{"n_layer": 11, "norm": "layernorm", "norm_place": "pre", "extras": ["capped logits"], "decay_shape": "linear", "steps": 3605}
Each number is 128 + 24 x the weight over its row's rms, rounded and kept within 0 to 255. Layers, rows and columns count from 0. Numbers have three digits each. The size before them is the row's rms in percent of the matrix's.

# layer 6 MLP down, 64x256, rms 0.188, rows 22-63, columns 128-255
110:151119117135162127126154106126104122072149123149156148125111137164142122112088161115108120177130129133123104110114145113139141086107123091135126068163152120122157131119081140112113124154105109100133074076117123112098133127166141188144118090138115144164164153129148049107147113134145110119107127166138095103131131161095084132109158161124128147170116114097116120171113086097134121154102
111:077115114113149115086131138134150151164140112103147154116129128128097132105155182145143133109096100111164180121153130108122151101126112108135139153111193123129119109181146132118137115145138141138152185102092147067125183132140149143126147109114138136093091139128130155124154108108122164175141127121076110129104142116107079182135101160115125142123112123114106132134129109118084122108119
094:116099163115104103139136154138121151116170126131145179123114152145088126096144145112128160148158119131133123110194114100100117136117136148135157138125116136127134127157066141107144170135143096129130122124115140113120153142115147173103132092135119110133145112128116149177161114106140152164141149076101102096147137132157113153131124121120071127073104174109127165153157139132097120131112
092:150130108151124150121102137105072160116119150146124138160095072139147139168124089124126138110103131105108109121140145126144101144092073151105112133162102158057127099130215133116121112115112105112144146093094136124089134148126102108143109133127145131113107161139169106110144155135139131093150127099116100117125083165129108150128135108093158148081123121099147153063086115116146114104144
108:106131123134094102131162150122078148152159136173124105169145169092119062063131110112132169154149161158088114127103122141120126126136164117136157123162073116139135103136136123142118122130164140126102159091084158126089100132114117152116132128142101166118147156105149138164180149125100146096178139145143151123138102135194105155135117075140105096094142172141138110132150141114142103138125
112:121094129147109112151082148118141139115138105135167117181140168143152157131178109118125183138152155105131119115121168146161171139149149121156151086140098111152121177160130104125125123131125126133152126150143128098173138149121141167162166117117122143175128184183105093094127101155187156126133181119102125143167155140089132126150139079141131130130114118104132138097119109127108180140137
099:129132129119153135143148118140113116184156158141132117094141158198108155143138119147147139104122154140109138160148140153169139089113110144147117110136157129109139111142107143139148149150137132101157106105136179159133123101101147159118125154116150145128139117140149156120121125182093129128075145128081116166135093136085080147145154158157152119124119131144148095109104114104136127142131
093:108125128154119095163119102110085104122095162120165213154101134113146133098139137121143114117168127176131111158154095113106122121140156092173124175107122142159143130144114106109135156153120169155124104172142141134187148113103100117116138124104122113145081106142113154135141123122131147102135144061147159105152166153099109115133101124134129176133129155137103120126124161141117107108124
094:115138104081125150149092153133091158108125104113134119143067112085101142140143132132104127148128150107080073110089118086138127125158142093127119119151174094096122158137103136145111097103145087117134112148073091109139129145135117096138129101090117158121128126144125143099117084140130168113128129113132139114124125122137144110127127106108105064148120145108146100144123138153115144118101
100:137134135128160117098153139137125163148099109121129136137130143125145102116132148183138125117149157134135114126120138094132139131141139155151087139145185105139107118138110102139129133138095152151125162138162152109135141102145132124140143125103126133141134099121102178116102120117145127147141136103163119152136183142138194179149166149130139138140123102112121161119114097141150156112139
088:115120129141160136139169177130144146160176108105150124154133106141119100126137135171134149125109144089186120124133117147146117120121105112134136116136113125179153158146095131118149130160175092092124086099103176159077131131092162144123132128132110109148122131112103136118151115156116155138198158154093131150110090110136140146128090161160152140138141110128129145141123099162120105132141
103:129103072118198149141115114163110133165159119133086110135112109124141176122107089145129135151121156092116132127126150151121148103124115165127110186119175093124122129126187103124122125144121135154119147116130113099105168140146083167095136093101116146126137128133160177155084153139142092145062085113089111121113162151127150154136112130090149085095095131110126087111074156136123144156116
098:084139112115163130133154084133136100149144159099149131108123130202118114140065174115122098123107122125142064140122136118123124111121071155111107128123127141111136130105130113095161109144143134158120151134104133113101127098143133112120110125141148108095162077123124126074118123147101133107095117123134103117140137114120140123124164165107154148107155170097125171077104160142114132107138
102:148138127169156125139128144070139143103129137139177153067091165122146211087109151140120160093155096138124155123133136156149114142123145141167121126171102140127157139138137123131175147151136138144152121143140146178140122094117136144131174123123129163092117111153118097131139151186121127146118163112149112112134134172099137128132122119116158118124125161123116113106093098113132115146094
095:127120160082123130145081189098172125126132124170137150164142135146119123130137198133130135150131134144124102127137114101161114139126155130146145178107127119151143138143129123109139114159115093116102111136130140146136134132127164145174138128144099149106148103107080103142142121101170161126129141129121126163100118124123088148149123101102126113129119159127146101181148171164119175157100
097:072121132118099093178120136095110095114145117136118147115169105100155161122129111134123135160146136119089120111108115105107097136146112111137151086103106114117141113150137119161100088142067139103102166124126132141145119174153127111107136135114114132153129144142139106139124133093119137112138111118144155158142160114145154132069129132105110101107128102108134137138165175150109100111102
106:104098132134121083159099106106128089149164133108147129092127160119124136115164140126107170112161155124132151147117148151116155121101132135142149131131083130097138127132097133151116129126117126111151141149113149117149156145129124163159145142141122153144113150149139140130131147141144165139102120180104113134070077115114116099121157141154075145130150065152102091133156091122176126114118
099:142088113171120164124152129164127171118124128145107103158163103121136082153110160122137124137137134137136141133137136146150175081137132104138132145129125118127112107105169111131138150160141160144176133097155131081171126108120196158144144136152112102168094120105101111103162117131109147126134098109061116119137131096098131119102139120163125140110139109114111098103114111159125164133110
090:129155107176140165109138106085143104145127150108112152110107085146102133177076148137117139167137133132122085133140126066112106145136141104122150140121111124107113146129143120143141121119118113157172166170122121098128145138132125148152071122117136146140161101100102096138058123121129138128119109111163127135198113131131128098128121170103152153134097153095126144089159167122155133123125
105:158102157087095071126121114151115143134144138104155131119088098124098136142157067077097102135117065121173135160120084176091129102075102107088140143143120128095139118109127142149121101095153113127124130144064096121104131133139089154134101166133121153128121118124139121131101140105140128098149120130110149148110116105133107117119110107140104110148122096161128129107141126096152081137085
110:148099131085145125117052094129157115115075130123151119135176138076127139134126148160145173151135133129141096101140125078129147136125169143144140110128177111115124119129129145121134147136138156107090140129130142142097150134106158101145126130102143124103130154123131132155117086144137130137130155122136192152186156108088164146125113127183113139143113111135158159153110107163140138159116
106:093118155133117122148102096154159099122140139108108128132141136110162176141131122172153148103093150161127129138131126160109108118129127158126084157126161120127100101139107096125128120137130157127116133098144147113153152117182121122142138161137133129148104117169092162124114153129156093146140122117090151073119216107105156160146113173145147132142149110135161085135158113125142119135121
104:121127145143087148159107117115134113118133127114092173091128128155126125162120072140128125136119151122176093108091097103104133126123076128080135081158146123105175161123076105158096149109163137133137115112118118135154063102098120122176114116111133069148118168102126114104099138112114122117142095063117160129164113166190131138122137131142108117123106104123134125097115193127158129144120
101:096121120120109129155140151160186099124133117186142093162155151108157121099144129122128142131114109144107173100108115180094121112144120090120107154122107121117143125143199118147112139132117140115145113146164158138179106152145110160123136123126095144153089132181113130111160117084155096085151110114125136125134132123095156162110126149129114134113100167117097138157106113158146111051117
095:187120131130144118167129146123131153143141127140149126130143092139099098170118176116119094169106136143112184163118144118135120081163125118112132125119129124152106148141087135122127113093124107177122124163098128116129071146166148136132126133135117093168088107139143148159105126110150126124155126096133108122117118127153194153160137075102153147108145159113136133182145129121108155113102
103:092135150131139145148153084125163114129148143207105149104122136124122091163094090164116139130147115133159110125130098184083133148154111116115149098113158138134112115120140100148136113129115197158119143117135140129148147128143149152124105125113117083127150123101111138113085112091147130153090131153140151088140171126172116119103155118122110157129131104126132140080111177113099142126133
106:146125164143124114118129108093161120152133141132137134133142123103125091073135128137155153110133106147108142129129078138137097105127120148095182040119094148139163138096135158150131107105164159150165154118126155113124114103165132163084076133133144139109129122089147107133137165096097140129165119172100150096087121163158139123118172135105135134129129124144139127153103151108109115164108
107:136130128103127119105139156145092121165099129141166140125110104137061085181150131123098087175096148119120129138123130127124131132145092134103120148099130124129133102167138142148140139116140111167121140151105117118080125125088084098125108138107104138192140119105094141144134114131138135182165094104165110152090115113122128150148118148119134111135121131122132133134175164137124158121103
102:123122113138143103135132089132156137154085140128140113131127120143145152157162106131131157117161142144120112132110115146127133154116152152154154120094100114118134116128130101153117124159162142115135122099125128126136126123134054123144099122124126138141156134149154154134113090132116074157105134203123116135123143122125175124091136205148129129143125127158110126113095080092137096150154
103:135147162124174162110134123120117121146166119122135132132080122151137156115141150148110089075143121109094139110129135131125092149120134145148102158128164142112122177118081141124141115111117163136143161137140107138131139070145159142114110138109137120142119108156100135098132093121133098121142161151114110125122122113126157113132115109139110169174087122077129187115086078105132158118128
096:151156170126124145187129134118128108145117130111109144074111107147150127129127143115113114088110123120162160112141106099097092105180122124110161145084160111147133109149063144132115134167148175145137105094076129142131143103100076100176128131114105123077109116140165131130114120132116123167109114113141107130113134118120141119130073139136120118110112128122129115126143137102136124129118
106:117152135183113090105097121115123092114129122103138100141113117103083077142174115089111134119174139125155136131129147104141137102138122103144147133159102132085131147154110134156114137122160147112167093118118118115146074117119096117122162107125129139150094142153118110098123116120111099088176155218098138163137094168124092103162116146143097150122119113121133121140119103129126125118104
099:149140106116103107097104099117143140137158161117082175164094160111102120172141092094150095097113166123152165134111128147174187149121114098146125154158124154138130138137146145126152152121142135117114150145148122123112122086108105118130132157108144077105106118118138123102132125157108133136080149095138156071152114123121149155138139163137102130136126116128166149064080152099127109133146
096:114117081179115171157193130138145131102138142104141144154127152134145153169140126076141143160148142108178131096137182183155107154145130127145133088117109112129128124148116124122120112162134143122183070139108084160105118126135125146127129128111130134106118133151104098159106141165103076138115154150125137124133108149134091151133111126130121155143145133082142132141084140117114116159102
099:119147164113120157107125115156090139125065115149075139147150141100129170153077178112145109092114114110097095157112168072154115134101141089114077125169156125154126078112124143134129109123112044109134140122114114131148123125127129119123131163135134122119126126093122123109118140136128114121117133103096138109119115143095143072149141120141119129119127109138124174120137114124174190113103
088:117116142159114134107135134128162109151185104141137088169131080104125162100107175146157105133081140130137141138114151131127135081140135109147111167080159098138104122103156141133155110122095086152152134169164136087148097191139140133132165124165147132148088137159079133138134129140107133095165109145100132122135114107123141142140142155144126143149124129095134128162141131128130114129111
096:135107148100139118133144094162138131101165163096125136148132135165172128127103115149119110090112114141131134128149106084111104148122140076099052071109116153104118121074113111111173103114109111139116123090080117144132134156145139119140121157149145117130147111181124134116137152113159176121107118141108110091105114123126163126149155119119111111157139131102147127073142114101183125137124
098:132132113093125137092121135140138200141072144106149134080090134134124130114107175130139142125132137110133107153114144160160080154125115127119097130142165133144093142151151141101132097119106132120119133160112064129153126111125133147148104133132156107110133079145116148123159130116110096126122138179121092132072102116103117206162133139136122084148102137090128100092089144132118142103139
100:083133135129120125118151118120145110162168115084119098086162108147118156124185084156134150084112174152103126136134122136132120152135117118141114103133107149152117133095141122164127113139171150098144084140088120148105133146111088098113148148120140144115161150141114141116141147106073097115122136082125152134132100122090116097125149156130157131127113112123128119146104183144107133132135
095:169103131106137110111132133144109153113117160073131092119124158131105114153134143136138106166100121151128152149151151109163142109098122117116139168132078139107131122128150146165129127109156122104099116086112079118106135120067084106130115151123138140132151162133113085074126117128126135097187118144139110159121072117142149167169145096165130118137145155137125123126146121113099087136081
106:082131164160112109103127142085177143113113104104127166106125109167147116129110179146115119131136145094136130103086125135132130138113140114130122157162078116124107102172140101147106095085131161155160126138135110137162079146153127117115117105107111144164112124137128158179144139109119180116161098156129087136106092172154137139114154125091112152117109151111077095131144129132100099121128
096:109145111099102169130153128135094112100172140155126094113146124138128087138094136132137136161088132150098071160130165124108131139118121079099138143155115135129112151112119146136144116152102121101125106118106134128107132132153131091135076140127147114119146140118151111109145121146112146128126140120137112141161106104143124097142077098143109139122157097127163129118130158062124133125096